Weights of a small GPT-style language model, trained from scratch on English Wikipedia.
Size: 2 heads of 128 (1 for keys and values), MLP 512 SwiGLU, 10.2M parameters.
Training: a variant of Adam for these matrices, 5365 steps.
Each number is 128 + 24 x the weight over its row's rms, rounded and kept within 0 to 255. Layers, rows and columns count from 0. Numbers have three digits each. The size before them is the row's rms in percent of the matrix's.

# layer 6 attention key, 128x256, rms 0.0636, rows 118-127, columns 128-191
096:168086128153119125100091133181150130094092105107121103125086136085095104140097098130185092152176113109112144156114128109144154117115117132126142127107170106120143132136129145137122158148104154
086:134134147120142113101138110114132116137146156103118095174109130140094096118141124111129117072165088133112112111138116110083126144158120127113109126170156128107108152164118103095143114114138126
084:137157134129136142202130117121148165132134173116150130109177097095163174095126103147097130146121121127141148115148120143146116145103147129110117127134083154130157161127162151139122142137113149
095:167100136134152122112091112146083124149132155142088118124117152157137105123179130110155105140118144097150134131090163117141158157164128133145109162127156154130111152131115142147140132151153159
087:063123133108095124118113128127078089148164113124132131143119111185143077142148134111091111143101117099154148147131149161138112131132155115143129144149115135088114126154122126112148116140137099
109:139123123135125091134111121088142148082113172110142161104181141103127121121126093129154110159150096114177116142133138132129110101152102103119112135089138101148098132108144094137099189091103165
082:115140140108103132056145101106098102151143108165135156146084114141124055130149126121134105118119101106153119121152122147156147121154131157133148138160133118096105144115063118105123107139141127
096:089104154162083121133137146095116107175139061130140136151126132167149119134137119128094111150126154133123132169133163189120108117134163144144123138171130132107102153115099124114117120150093128
096:136134127097139116101152101098115140133136152109077170132129107154104129139131138111123115124120116141185143129137146136098116158119117117116116140123154124084096109168158097122133142118067092
102:143096128134141139147138103125132119118108104101114136135060156137099138183132125113173160131117147165099131152085112127108141102114138133167148131160170104098125109188133094154145167134148130
# layer 6 attention query, 256x256, rms 0.0624, rows 119-127,247-255, columns 128-191
086:117109123112131101125109115125148149104154173091113137138126094108143175136124139105132139150154144145130088109132134134159128124144124151112084114108162129103134144090139123128100128100108148
087:125112128132131135123135156131113141154149113172134125157124141118146122082128117160128147100082142130122122147129139110106098146119161106134157127137097167141104111143132126164178148115115129
102:129167148113156105136136125129128121105146134136091102076158125119115129158139127094121114138147118096103133158127112143163129094124191139161158093104130149102140142157141137119102183125135153
096:142143089165134161138120132142092105096139150091192165120105129060085134137113093104096136121146116123135101154106104111144119112145136159112156128125169128118130136109100110119105151156076158
113:098120154176127112165158101131089187122157148125110119114137120146120101130113108087164097103123118113125170116112128117108129107123143126124125119114119152126131187138150158163097129083133146
092:121140117151110137175093141113124082107127153090157127123118123076067182134142142146109154100145161139148134142117093129136139138159142171139137099121128159141152102106128119126139162158108134
094:129082111158104177136134148128066153137141146101195128128112102079088126117119111145088150125109139154126147158107104102117129109144151150129146098152142145136119123116091149139101117131105126
101:114155142140125099137172101165102126119127110071108141125153127113113126126107094088158122098146134140108120112162112108104145125156118156124106119078150111119140166110122118168061135098104139
100:100138168090141132105139168123148096125101135116146113117164146157129096171119099103138134120124148129125137097120123102117149134132110136116094108111170145119146129097141129131097113117168133
095:135134130142166150141082133140137127127114118132152117136150099131092152146114134090120189143131133117137151111081115132132136154106163131123152136149131136142127115094140094110119143192150167
087:133096152120099129135135107112120150122152160197133138084143102122169117151154082128140097139155137147137091156134114134132111148119117099104131156096096136120074141167131150090121099088112091
087:151156123060140133112182136115147115097130127108133099115131131180126098129115136119092165133109132071126145105175132147115181105114105141128132088147116143088121114100156127154137175104164119
085:116144121160129123121132147129084094099124139052171134137104115107086162105136107135116185135120123123143160116113149096116124094111134163123148141136145118119108152100108149105097131147105125
100:107107136124129104155122103109117139145156136200141123146153115130140072153114131132158091152152128108120099154139144133144107164145154144128084132121093118144119139157075082130092156131119151
089:121140082162140120115124143140151115100123125098165137140135113106079196112133139130103173098134137166111126119119078130101152119096130158152126122152144089141148117122129160125107086139151121
088:111153115158104152110153145138135080118135138069178112133134116073048166134099108120144152094121126148078164124128104086099144140138114163121145126146151114113115143119135181124125110144163149
080:107121139133156099157113116145096118126139120113121138145101135164103119170131119101151136092119134132101136106125125097104129149180142185141120129149130128136156133174099131147078147168116103
103:135176113130190136143134174129138111136112114114121120149136147150122128116128140125084137143107134075126146107135111104128192136131164146148097075128141132114163120138146123188102132144184133
# layer 6 attention value, 128x256, rms 0.0399, rows 0-61, columns 128-191
105:171127157148128119141157113157124155133146138115173105084093088090134087113092117094114128160156106157154113125157103164124083157106099105105132145152146147166138175079144093138128099118080166
105:116121135114098146145122122120116080122143106128135140143143112117103175147093115147155151165110171087105127189115109124120084130134100098195152138104155096159116156093111148115083099124151115
107:140088130133137157112124117132093110135152137120125147161114144161131095188171164136132113149114128093140096092124162140107078104118168080118084103119156110140072136082094101091153159105139126
103:135144071143126138146134084146148115133118120113150132096124147137103144158121143100053104125105135137152120172181109141153103097089137125116160121123157074135153189143086113131143143136109118
100:073127158119110074143110129117136153149080105131136108179167106115105165103148150101075115101113128079164114126165130149089148161148145120138118153141114142135151150087101131127121103174125089
100:153143134154145110141139097123138123096150137131097171147123108113116138148123105117125142132141147113123131110142160118144066122186143120131089110099127142098163164104126097103183131102116126
096:132098080102104133124116121103111106136112096111115147120101143110116144108102108153154154088085102111119131139147095136137136159133147138076138129170113135151125098146153135127143143163108133
094:157086105140139152149109123110189126095076135130179118177124162115179115184102105150156147140140118136141119105132158119091144162149163101104155161138152081174115115103144118099097124158154071
100:130150180118134129146130113117109143152146089111165144118161085131154117145103122065107124126137137120138129066154084142145149169168161150117159112150108114109106124142106113115125128149137152
097:113126103112153100109154120129124100147090129141157101133122108137132104161131105100123115136113145080129140116110148132138156072185160135102124133109110149130117088136118133125140102115143104
100:106122156108095112128128142133136122138078152131133129152151126108139206093164127139129155085120163117100118098121122118121084133138117139142146152167097121094125113164147124157152109156090118
098:127177161133138122092095108152099152101155110126134102135131136102135128101093136176127104131121109130129078092106137147173162139111112140138093146132139097122119180105083123138103124157121148
095:169186118135101169125086137145143123141091106124146151115116132107153105134146090171143125157098106154135110129107138139114152151163157162164109118127139101132151188162142133120165126124139103
107:127147162127129139130098134161161124151106152133135105116163158109135099139152144066120140149134128133172106127150142124159134110143124161184105141141118074103108166083094115135103153098114158
100:112109128145156104105114068116148120147116113116172138109106104122134104094088140138130141106134109175146142132150094157126092159157154105115160154112115110151146151136111139150145138135132145
101:163150181137140070125144140156096154133077162120128160117143120110182120127136124087157138125151092103111123124146159124100137146120110169142128109130125143165076138127103104163108130077121116
104:117145125106158134151134116134142149125159131146168116178116119125119123114104090120135125155122113116125113114150124121142112194136173148070117152141152089128149122100130150096121135162098088
102:126105113132089137169143172136121142116106117115154137097081152131132130154135106135116116135086118127140125123094141160161129099141148103088087166120105094111146142120112074119128119121132123
093:148076106105133135152137098111096136084114160100090079084128119133173129141123122158129156121105083121138154139134126128129113134138084135147119146106156120161155112159135118143113153128149119
106:069158144117096180149147155109128134133100105100153081129151143156121137145117114157134093152144140118130134155101155163149160068110149158141116159149111125125129142128103143078120141159150153
103:139096126108168177135118110107119120094161191141125119150147121107133157118121112151136106158153101123084120125141123128144108134145113164158137105154109134157119111123105148097098116112121141
098:130149114109113154111099120138183105125163120111148085092163146158157138134114157132085166139133140131111124110113120172096103180076141131096170161116129169119142114170161162095085136133105117
103:134122132133081123160145091135171145137092145095141105092156102149150136131157175068116165112148126089203185135129096140175134114094105128129127080118124114123098129155128121107165096088135155
101:172119077127131146168141118153113159125068141137142160138113098106141087165132133148113072107121120118119127152106107113115106099115111190158133176144092122127123133113127154124112121082117148
102:107152165099110085104150166092187130110156099134070178202126159143144149152084115144133102149103090151088124182096114157134128164163075152120161121129112146168071113088124069131159148127141151
111:138129155153121161155155189120080117125159144126105113133112135163130140124143119109167120162135120130136135100154147128111139131160132148140084143120126094134123148173095131142111155227166141
086:132167119145121146158133089160136139136096083126139094126091101130116148107103110136104143165098108113135143141139121148142135108102081094117144139140145141134167113141150129111147091140095107
098:135133106098139088130123124143138143127142155141145117127136181108153149153103071115115124149138160111092153174147101148116095156136094118150180121154115182113118155107146086113122128125152079
096:154103133107125132127135133152093149136138103137087143091089125139147124146131158144114107095172117158131090110133084172134195123149113142135159164109110135166095133124125131155119166151133166
106:116147133113123106140126159101122110140093134099120093096141117149122168120123120156113139111105117131145104128111080168074113147163119148119179115114120144138099100147112086147133094163143101
102:157126125145100078168134147133134098115135130154129134122100097140151186090140161117144181141142103107081135121105133125103094150188139133139137156073151129110160156128143151143152112164119157
095:142166105128129138101145093135104134153162160160135111139136148160142149115158142114157150134119118152109143106088128089122110098083114154133144154161124121148112163185089141097152124134117123
100:117139151104115052122133156130140100147115121169115140144132138143127139109141159127138084130149118087119103121097118120150082134133111107097140102161148138098127098176123142150147132088185141
104:128180125121134100113120062098113120130153110122126123121156143149108112125147152083143151128098158063117096132156167126069141131140073128148092136139129126109145143118155132122119102124121098
098:155136099113104120132130128113136074134129120101155146116145140133123110123134145129115110161103116110141138122138136084160166153171143102098131134107083126144125133168097124123146149119164122
093:081136142154116137162119132137119117127114097124132135086116090123119133099086170096139194132102102127138137108110117115115089153107117123149137097129157160122194155118133159105168105149145082
098:137125161137130167154145116110081130120127120117120101107132162113142113134141168144135129099131159142139114087132154155147113187088092127144120134127126109131077120112143070155130150142112153
108:111124140138093131147137159128119130140144114130113179153156114091176171069150135105147126159182167124124132078125128139151142174115148133106142104086132120140112180166157129125144115129105113
100:125121104137145114115135136120138098130097113138135173118135122099106142092109095101144162102113132110111153102148108125118158112123099126112096079158168147106109143158116101142138135170129129
095:130114088116157149135093143099121124131108112134096128166165190127147112130131112144176107098133145167081172105109118138113138127148140173139087116115088159122117135126139116094116105127105142
101:126118128155114096129108129115103107122152169134129148143077152141118102144127196133126112040127123128117125098103074137128085099154142126103081130110084187161135055101125087143166148083158175
098:119155153138155070088124160158076130144161104119100148109131115132130103124091106166103153131134149112120152123120145118147116054155155088145138105089125174111155127080126092136113098115119141
104:109148121128120126118124100120136111135150091147123163122090143097172151081120159118133141136134116102085167144113186136120093125138136129101131116108153143114129126136174172128128133096158081
103:153176154138137109078114115121137151162159162156159147164129136137093137153104151129114149096134145109147165132150112112144095176137136112157128087105109176166131076135126150154170062174105112
095:123117075108153123050142164084143115133124114124134181105171115127112115098104122111152140136106135120150173137160111126121119105104103099172161118104129123160126149207116071124159171130136114
099:112123140133117095122146132109127117158160126161105123094122095100118088132087131125127147116164147104121106133138124163153153134155146129094141161097118111124099143099107133128130165088153147
099:155090104116137103160160103113123137155134128155128083136099124149131142151163109102129185086114166086125138191148098129104146138125113142129123132131130119157104170144123138140140119116111118
098:109077077139125151108134125134123086121144119108155117106117120133164155153144134138120155100119132128150151101148100132177115117122170117115135129130114108141137091163151156165165142054140079
092:109114134122147082108118125085096085122141104181145121140161110141115152141133128137128116114138198160122116124150098159131072103143088116163118148131171134136133145125154141145156136108113130
098:167117144106130133056108137151154130118136172121154138114127107128151109172146165135135097122126129127098137143129096158101154110150127135079138092147140153154113114133107086132101153135167126
103:166191166135111136133104117166095130109138150105135156121126137104147114135099119150099133148113113108182106118086103102142114137122132165163082131113158126079121129109166140129123089109156148
101:149077137139144147143118080148122169146102169129128109085141145098132168137133150116106105102124134074151128111170163110130134176084137119152100130187107120092108044128117116145125119113113111
098:128141067134120100119110116162106155135104111146147158180134114092151132152107128153106140145142117166093118086126090090149125143160146150144159129156115102087102153103124127175165122153147142
091:138127193147094146145152136150128089174114062124120151163151154108114140121121195116139125125149175128121133128154097143128137163140098117135144099134099161123166119119131099098141142109101114
097:142128109121107151141123141159115123109180112103107121127099107126131111104115175114147118120121099110083102118131081139174130164132128113061155130109116141136172126146124185080083139105137114
101:127118127129122092149123139141153146129183112107164121160131086146171118125096129097153159145131136134147101174122096109147122145149145132105142143116147103142135048149156137123104127054153117
098:137131096139142165119129135083121182122100123134083126163130152133109152135144156106110139091096083136094125110114157112080130174097128197158156112159101105122154126067069153122107121137117119
095:118135187123141122176126137182118134107121089098124161178118150151109105124158105117145089114093147181116145079163132138108140098120161150083091091152092095136102123141172112139091152143141106
100:125112077101171100132127124113103135101111126114082127155147132151123134151133128146098154151126141082134118104147137143112162142150129116147141144162139119100133094142119117114125179190174134
096:119113126133088100090123180113122140121083095118145103174097174156165110190138126136130161137144134176156134127111160131141146099117142123137142138100138147151149129151148124131130140091140084
105:104082110124125180140160126095119103118111110122091101095079077101144156168122147099129133164133103141128109166140137138093134123193139131156123156143161106153156119123121096094129121115131086
106:088154134141149113141155105132115104122104100150104133092129154170141163119163069131155142134107145144101145123149126112136120114110127121181109126126131125121136090160153138154175139122140131
# layer 6 attention output (transposed), 256x256, rms 0.0397, rows 0-61,128-189, columns 128-191
105:099110176143139101179108102120121117141142138146164108133142095110171120136114154106136111113102135066111128166085161080094119128170145148145112094137105126134139125150097155108149166145136099
104:104158116151154101117139131110132121105139132130110122118150146124114085136094154141115138178099175141151183088146109153101116150117144126087153129148125114078128095125129119112113118159148136
109:171105091121154142118137124106111152119104079131142097117144167132113150094108102131139158131106124123143141169077091168125128124145153144163111127108157143111142122111146127166114142151128086
104:122112135117101086144164108092101142151169186125115166154123110131096132147078159128166133138124065129103129099128119132159134150146142134152116145128133142084131128117122077078135179119133172
090:149130145130135151122117140132162121170111109140103105138106110135178139110115156136144112162165113098143181120090162116132167129114097146125123130106135111113150083170146124115121140123143175
101:160148115151132131166120146138149110102150114113152103156124154152172123133116172145059141121113119144190143129126124100194097151129127161097156119123123156162154103140100123128172141122122115
097:095146166110121099101138119122102132145123134131122126115183127147093158126101119126159109133116167171081167105101146087101127140126103132141117162111121106126161110059117150145154094155137128
094:109120124119105074106145128157094098110154096099164172122148114141107094101125113129079128097099123157131100157126104129166137090107136112137175115120124102154135115109120128176117103134173167
106:126108065087058126168105107145145123123103184127149142157106146135116162112111151127150112145164102139128082140149138162115150094122133100124124122127161153170133133119129118192157159126102170
095:121124135109135135117134150102100159178106159136112142181112112131133114141144107133101137126161108142074180145122130124129128166152141125145128115145157099125118156140117094130093110146107144
097:163153138148112116127140171138136071144099094116142132132149148144128119111122129136161107156138126130135165119142142110163185137070117146115149144122146123142111111151169114120057128129151120
097:150150152150153116165150124132089123134126139125124165136109123117133158146131146097143168108113150091137176161103097063096100140152134144167091123156142102128143116126120101081123120128143129
096:133102130130124098124176099115158117128153102170134134144127132155101145133141156107149160086154114124134161163124133121176104146145158102142143126176152184076129162118129150105114082139117133
097:159111116067110095100156126099121130158097110177146141123111090106121111127117098118098143144135101098119144133125124127154127146135157139129151100152150155109112073182152118183122146166110103
105:104107149114108098174143139181121079115130127136106127159136120111123133155136163092117135155077104108121109113146160110101117129089129114150153093113110134111115097100117109128084120108086131
103:112084136156112141134074117111122076134120076133154113146121085112115112113135176134123170126129118103121136126103147100136149101153095106122135121145156089128146059132119144129091178115120122
099:154158146096157102154152137165117142120145101146111133153165072123165113154127140104081157145122153126121161140140122104124134104092148143132102092126096116097113108138097121142137141104163144
102:108107166189121159078142113115148155129130148185115145108113063086134129130107130098128144083137114130131133133154116096124159085147104136173138135108113154079139096152113088142129140154126096
101:119131172123175152096107103162155129151133154136122093104148101114120149119118112132137132142127151155129077086077146107134118133126104135151144132131094133129169101109114133095112147117153127
103:173105101083140101170111096094113117132145174165125185156181166147148119178120114121144132167154166139136119107118099121129128137153119102155165142165139145098118125088129118162128132136099166
098:120124134142164083109147082131114110162103133125137131119145134174144121153122129099119165110120145144174097142122084134151152126127120151102138103117138134124123132128116140103143167163116108
100:118124151095143105139124109142136157107121147146100149114119115152158142130118144111110089143121149142078130145118134106128112097111117112138103130106137136097124095190095091145110168141177094
104:119121132094086111164097131135141090096118147125150145163142115132090098126121161086150107192143080152120110103139155125113138128150136119114115123146104123120140141120102112155112164099129137
099:162105125092167102133154090138127082102125125144116140145137126142123154129125157139176109129145144135062127118114150131178151145159090101145144130132101116126162175174139135079073096121127118
104:117106133139127165122109099144092108141093108119175115107107111133133114076110169147126125095106162131177142103139104128139137126111125129126129109122153133182175128112140154130107112131131119
110:132118088125099123110120129076126139146103157129186126115180095109160102110105122163127124123158175098121122096076115087144160136111103138138131137171123133112093133051127157123143133094094125
092:130102143134140124139127105123106105089161139156091101143148148148151158172124129128145086137134132108164056098167141162112133138130124129131150126122110133108097132119085132140126162111136174
092:141133159105149119111117134132148152096172096135119135083115122121147077136096146154148082119091106131138112139154133152119111091106128077103113101101088112100154121127129148080146170125146137
101:132120145147149149131092159107132119179125141123114163145125087102154178125112133154122130115106111159108115156139124126095126125118139097161120120139094125153129092115133126104156072126146131
098:133131168185135139108109123155120077134109100136093116120107139141124144158135170123136105106163085152119125135126140109156126108134120141117109117114135129124127147060150167099147159146123162
102:137157110148127149087135106095153134114132102092125158090092127147156134138120135151069100138137175118167131110166136120173143146097099176124154101151133170166094103129112176132145124116130072
094:154133141104098096174121132088119113158110126134131140132142155119103141161106104154162141133131139172067177150121098145131142109160134147115089130148150139123134130105170114155115132135125133
106:173118114106142132152129139088130135174118143094183142129127136106108154134145117140119147127100139078128157130111135125110160138148138107111095128157130140165134152126146134171172115123107135
104:123121161108081151150147180153131115121098139103078102140129102098116162119156145150141137116088090137158086143082134123128154111111117146148156158090128139108137112152118116131101151088128154
098:138095076087137150142087119107149153141150126123124144137163123116131114098168149112185157148125193125099145090151137098161108123139130121130154137125127115142127124097135105105120133128103107
096:122140121162169124115144117116152133129144160141144132175127159138131126097128135143111109145111144143122093128152114164120123099140150120116125158089171148086143138166136086159148127101154171
101:138108175165111139118113142164099094099100113116178149131127080092116125106097129133152133130092109061141109115120121172121120143136148162132134137129142122136175121092133096165123096111116125
105:161136105127111128131147142130110133129110133159160159137088121119125134162153120119082104136121093128123195121139111094143131126142100178095091146143115104116168127094099134115123100152135125
099:114173126135133139125127143119122119118165139061132130089093142145156133120122142196110122132081120122130111090114164112159110130175093107122140084096113124141172157107145128108143175083130099
089:110131150111119059091127119136170140149109114072145125145093126138082137147144107133125129110120150104145153111151121091175130135135118129142135121176177136160137140139161153114091122133122119
096:108133135145130123093113130164132159144121096112111077090155128080169133137091119125144152140100145116100161156134139134141145166126123118127110130124096110101132112120159137133108104129139109
101:118124145128184171087110113102124151142078169098132117158099163118112188148144123159167087106117122107126125145118127129114127144133135120120097119101128128157094155177123136088148149138098124
099:135143114134115138149161094186104133112161118132117135122112164138097166138117150144102109132115139095113109094109104139146100154136104163132090138100132138148100127201124115117126143067126132
101:095102134134115115105106205139155080111123092126139118112090143101143169089102120145149108138093111131121102108143147130139145127114114134129069160091108114119119085116154129095119159114138135
091:105118117141128134150080142065099102118111129117114158135114190130103105115120155142097138128127112181122112113127143140092100086102137090139116128150171129139124129079145110127124073126107148
094:141128172084164144119112121118120144125121111116123137139138102111086153118088129128117141149125124143120210121113122108123136153142144111156106076105142117117154102097140107154142121122116120
099:074080153118118145135152120098088101111116102097117144104131125150097123107107155157127110165106144107123157074156121163126136129102120099134133122148102138140130142119126165124209144116152118
099:154126146150165102136128123111144095144153138148133144137127088123116107112148127116121148142179146144120162096125115151111102112174103094132158143167129125090120143119109097076179075170145131
094:118119110151109155109174144170130103125106154084083132139118139110079106172127125113120158130145082112129145129116120113137134137131101141114099119101119136082118146135109117109137121128126170
101:132072138162134080139102120133117130174169097134132101112110130123107156113116154083120156105111122139141084147098146148122078124133110108177119123145133110160158097121119103183138116157116144
097:150101147093118166133142081143169152121150132149148185107084114105074125134125136113115171136149107128114113100148112118138144144150172119092145110144105137154126175125136184125135136157140101
099:136143125107125141120111133130091097160152086117159145168122114113130115127110119163151120149088138128124165128191132102135134101103112150160134153104140093135135141219156119123160118114151160
093:141136097171120117119093155105106087137123127125144150117123119123075122120132138106143165122143123113152118114139123151159102115090129142150130129150155121150124131086159121118145124155120141
095:122125099139120112162104124120119106122140130112138104137118153107192140128129176147134136106109121101116160110155120095157120142135139100125140135129107130095162086143100094125118111136101162
095:131109162101126114149130148134106120088099162111157110146164102168173127107142121115125115177105191112145062126135136104100114124122127094132125132153115133095074112126082115134164158137142143
103:116125167111130106176164147170165131092143136171131109140127120085142122137144118081112095140114095127147093143130128145157103111125107122091139147110107081130148076115132094146131139125160156
101:108165137160124076103139131116097077120089080144133120097143100151145103148122116112138166134126139087142101134134091123155135103097154144120161104123147120142107116174158139168123078145107133
087:120110129089100135130124143094159180174115132159154089148113127122168108089128131094114158102157119143120128170151139105147125085118128102140129152128110124152153140106079160110124112127177154
097:127153126108159185122149134106154142146119103137130162150166120093158118089117121162126132155092134176114125134151131108093152086164129113107122106089168162122119170087138143162170119113131127
096:154104121150143130111161106097134087099142084134105124125163083125147127102158109135132126113087137131152119112157111141162125121103112123136140115145117141123092138068129134149138154168129112
108:110158144155152104089178110154091130121132144190096109106121120113096137179095126100127124136168116142106162142095124145136118118143115149119148126091141122085105112154130149128140104152104192
100:112141130139101141142100133107152144147110132085096108139159147110121144155084138140172114133153133134130195154145143117126087131114138098135136124098136108105136156114156169103160119142138158
106:126143085131093154085129112119093115115090144150140153126142136174105134085156136144147114132109140117136085123112112085134135129129147152097103145109142131064114116132121153117126125119122132
105:134146165157135129129107126104137164143137152124101149099118174137179115135072097107097101110159144158117118119120114111151174128158154148104126143101113111097079150148112105097134110126128157
095:130145141174117162167100086168146118134119118110118145116092079119099139088109130108103158113144131121110172134092094156131145127135111137117160109119123111144137113180119090150096128159105120
100:113140111075099095109125123158088110138147094089104156125097128134154078144143116138108143107128140128105182136119156167169147151107128139113088118097079154140115113132150154138153142111150123
089:121112137112141115130150151137102163138104124153143143155090122156174132147129150145131138141135115135139162182148127162125121138139129129141107114100130115091111120146119101113131110127141154
099:141094116157158128126130111091164145113107078132139110112125132105115089138120124163141140138143095197074124084149141122112138103139135142127125089130137124148121105150119146129109131121139091
095:149122152092154159130126122145126159185142131155157134127117141127148130141110172127154122154165112139105168131094087156127133123094157175161093126173126134130126136110121128096172101128135122
101:104138127133139169132120103150139144115144131130152109103114098125110169116126126127112120167129135141155134162145166111112118089115134134142115141051101175123160112127090168123131138146112118
098:107145114113123116113122131102100122126151128094151083158123139135123083096137122168100156140145153165111087175135147134109111132121106130104101102144150135141095153151119171143120098164136101
093:180115116132116120104144136112154118148094100182137147101161169144131157113126107115143106114133128149100116144070141114145114138134129096160108147165127134110153136116146151156114119091126148
102:140130100129126124116124161124108130154164119099123155161122132155148128168125164115134120123099120097147131163130131140119119123131094125161106181081100138145161154095123098118192124132114173
103:099108121111105155140096127127145120168158172136147090118148120148167140125132153137112090141086135171140173136129146132144107116122125095158143136119126133135134159154126125104141089125146125
096:117119109129184139090130147099106104150081150116115127132123109098103108163136147074122123143117162149135158093127106099165144139125081126141141140119121111155099104167144132127079135134109151
112:101148132114092113143118091137135116088157111129113154103115132175164160136124140143094074154123165139088165081131123081175130144141118082088132136110124156154136128164134137132116156170131122
098:121147098121145117099148164124133155109124124131113068116141145122158105146147121143130123105092165120167093156159191111136131110133093110156122147108099171163146134148134147125166141138127127
101:106097104096118172125116138153174140168109090127147078147112138135101113113116156111122153112139138135155117132120109102122094106131106125108135102143127099149129159156145150141130156196145142
109:144082130154149139121134110102103127109135102134136082050105123164181088105121159127123139086153100140124131163167125107136124118115101095159125151109134155105106174150101126125133131109133144
104:107147111113125138141087083118092111111158140170114168123119128159127141151134053110139123119132146133135133138147122092144120141166131145101132095107122105108091153089176115142084160145139131
101:140135172101120141138158153109127162130149095154134176154133090100074138171123134115130147163142163089130197097134147121119101130138161155117134128150103113150128109105162157139133127160140125
104:099136136142133134089113116138099097099087119137141131113110111090122098143129118109109123117127089125101108100147087171113116149111118120075101139119139084155124113167120127140150136096098109
104:077157139134098107075140154128099124150071119096184169098106120125082138179064137144175138128150121144105135109105124116123163117126105139108124150105182111130129100097121112116128125121105133
100:117135109148104135118138123126147120155147134134128144149121150118111137119142116139083128161118103112114140198148165151162164154158094108137115142094098112095136116132101140114139145106156129
105:170134111121131099111076135143117086100166118134152088137117168146113148123114100150091130114111148124137103087151096135101123158144108135123146141104161117141113116164145164114137117174142149
095:093148128098127155074131130066085164164112108127149107151136111121120145107116151107159138142154160114166173097147132177098119153095116128129104139118119082152137151132166098185179167118149140
103:186154124123125161113108141153139129146125171158149151090096089107082161175166120134150156148116120150117146107152127104138125077132178107111148099072141117147136153103112151131135134111108125
103:154117138118131092151085093155153107135165162148091160093113125139163147114121149096130101120115108145139150106101112121120104131111137153117114101153125124116135116095129110124105104143142125
090:088149105154112162108105141115109116132126111140112093102152093142135104121149126127128140112154123136121063118117133164119122135083147127121134152108095119107116141148144129131161140107095155
099:102125116156089150154113150108096146136140122122105137123129113165165137122110105150146168132127152147135178143178112125135141121119128141143101143088141117105126116136110143128148158129123175
095:126133102106152158171123134111106104172117149128157149171186136117091128076121138150150156140112150150128108179098122090111127101147136109108109127150154165115155124140093107145151120158107071
102:097139136116157179104131157165120178129097108113174150190159143135117149157126119129139156140164126126134134160130128164145154148084135094117074144130136119127119097144106177116179141082093140
098:086120168153138116121151174151096121153150183161134126139136167109132154137152115104101135144130100151109173157138125130142090135171119123170131098157069126111151147116090096114129140058142152
092:142112159105130134168131125119141139165101122125137142157143119108084118129140112141165120107151133144113169105121108083140125143153104114127098118152107108131139119107127100126114119119159123
097:125135125177141113144131124111128095151098148119133140108108165143107115128118138138107173142165118141139130131116060162123124081128113122134147137143130164134095136122096133105093133145148111
101:161108159111144097143137182094122155116141072156126149120106113120127113113106144107165134111172139130147141107127126141118098142139153121113164085135151124154103111124108110120139126129158146
100:132145138107106083079172150152122121157129156134095140101091127088130140150148101101138146131159127122115097169136158112127146106076120125137133158099135155157145105145175150155124147121095170
098:125092110116122088113175137087132094139136152121135174149138124102125168171112100153121100173122113144153136129151127109136141143136085112100149103148099136100081131134146152143073127139153175
093:128103101132104147149115129098150139070157130126135118116151146135149168174119104100115104080121111137160131143143129124131143110130130085087089156117141126098136123105162169095140141170109146
104:122102164114141102148147113130145080113137135083145081120098110136118144108087118151125084147136111184135155156136155143143107135156148136176141125161097125070140108121104099114140136125130138
103:160121116145076121155113141123077128150146124136126108140094114163123128166167105126152153151150122151133147125133157130113119142118185150166129117140104166124097130086097159154163146126135151
097:122123113115096098124129133139105123168123156127126154126126136109082135151120113103149104140138100123086173155145142104092148131166126125137127159159110099127172073115114148113127135129143134
109:130159118130157130129102102139141131144107141135133117133183128150128152109103108150158187145075145107155065106121177115100151093131143130169145114070165104158141184120147088143144141149144142
098:115142091157102133123145127143147077153116174133124136169097102122121138105132114114124149135126077118117096126155120112152095126148114104114112126144129126108126121133159134136121130137147140
109:107131138141102092155141134111114123170122102101144130124134104134154094133116102107079122156139155156145160105140125083156122156139128094195098095137111106126171125104114117158140168165152119
106:106169168097130100175177120101127139129105112145133134112121145140130156143124135154150124132146153123141125114159124163104094097098137139131129117151154131136075116119125118145111086134157179
104:136118111144108151161146111152135119147120095121115143128132104116114166154142105129134137119129144134128144112154110124146120115153118155117106118146126130143116119172142125109103101106125131
090:171146104114161140168123125157136130170150145121114122123134147117128116108147089115130092163104157172112187141106107109160169112142132136105123130119157142123154125136149106118081093173105091
104:159149165081109140116108125150104140151130134140136141144149123096135136131150160109135123134177120162120110148123125161083106129143147173105130126153156109114139110075141117108121116098107142
098:095128109103126129074140097103108138116126134141133143153189157094130126095134131185097121097159130174121106128124174154090129157159108150160146124108098162128125129113133113128100145146111125
092:127159117127095148154159099127103187129140105118120137132119121191186116114112144117112142172110145096125133138134156114112107133156181147145140126107098163123097135126136128134117134111108076
101:141130107120122175153125118140168128131121128131129152147151154115079139135119125180114159117099150135112082109127155124147130092120142104118126155106134165117088116103118179151109118136117111
109:083119114114162061132117130094124091107122180097108137163090099080071108152097111102149116080154132144124130099141119113145138121139135130145140117157138123142099103122141101134085122145098120
099:144090145133077123152093128124125122125143129138100088138124142153127103134102163129137123161147137149126136131147118162099070108133115182139127196105105103101124147123138129124104124169124125
093:116111110202104159145103118163094100139172131098164126093136112142089140147113145111123148113125135151129071137114151127140115115107128137132148121134123125131164133132114148135118140163105108
099:128123115099082110107138117130101138127113139118111106145123135162212131106163122137122119150079125117147116159170152152133136109114162111141107143087097110135126148167114162147155153124118153
103:116122121131133141115113141127132111128091107106129080135148168127165095113131167153107142115121094121145112116140122150102124078090126119138111082124120122156143173124076095149156155123138124
103:099163159154191148117160135079123140112121104164096116118081122130107073126087125171167145114150167154146170125182128128130165121119141125143126115141139122130111140101129155149138161174106110
091:103088137108131168123135134157145178116130136154135141149124171139111150118086185145180115136158132117123170118110105147159117151135089131123116110165145150116164164160109103140108118091169130
096:143137123078155134121142107094109102150113138124121109129121079146112153100129149180118125128135146085116098160110122111113110117136122146171170158127149153117109130148116130169164153106133091
096:138125158111106146154162143138103155111168137094157126132088124116155162132119122139159113104138106131144092146137083154126100116125169100125150113175105113150108156158150073131105124151120076
097:175116115159111176143123127117149119086147164134096098124135131113131171112128102070160108083105109136106131120162114101132121100149118142105108138103084087171172127126145137075121142114135132
095:136132133078105147103103142131132131140133105114164191170133153097116084095105099159115129128143150138124115100119099179148172113101139136079126099151162115111136114135144107126118117139110168
112:143088108122131122119132154117124124192116143089142120137113113127129092129136139139105170121112119159143131125142117158112166146125127154115134132184117079119128119115072101130106098117104113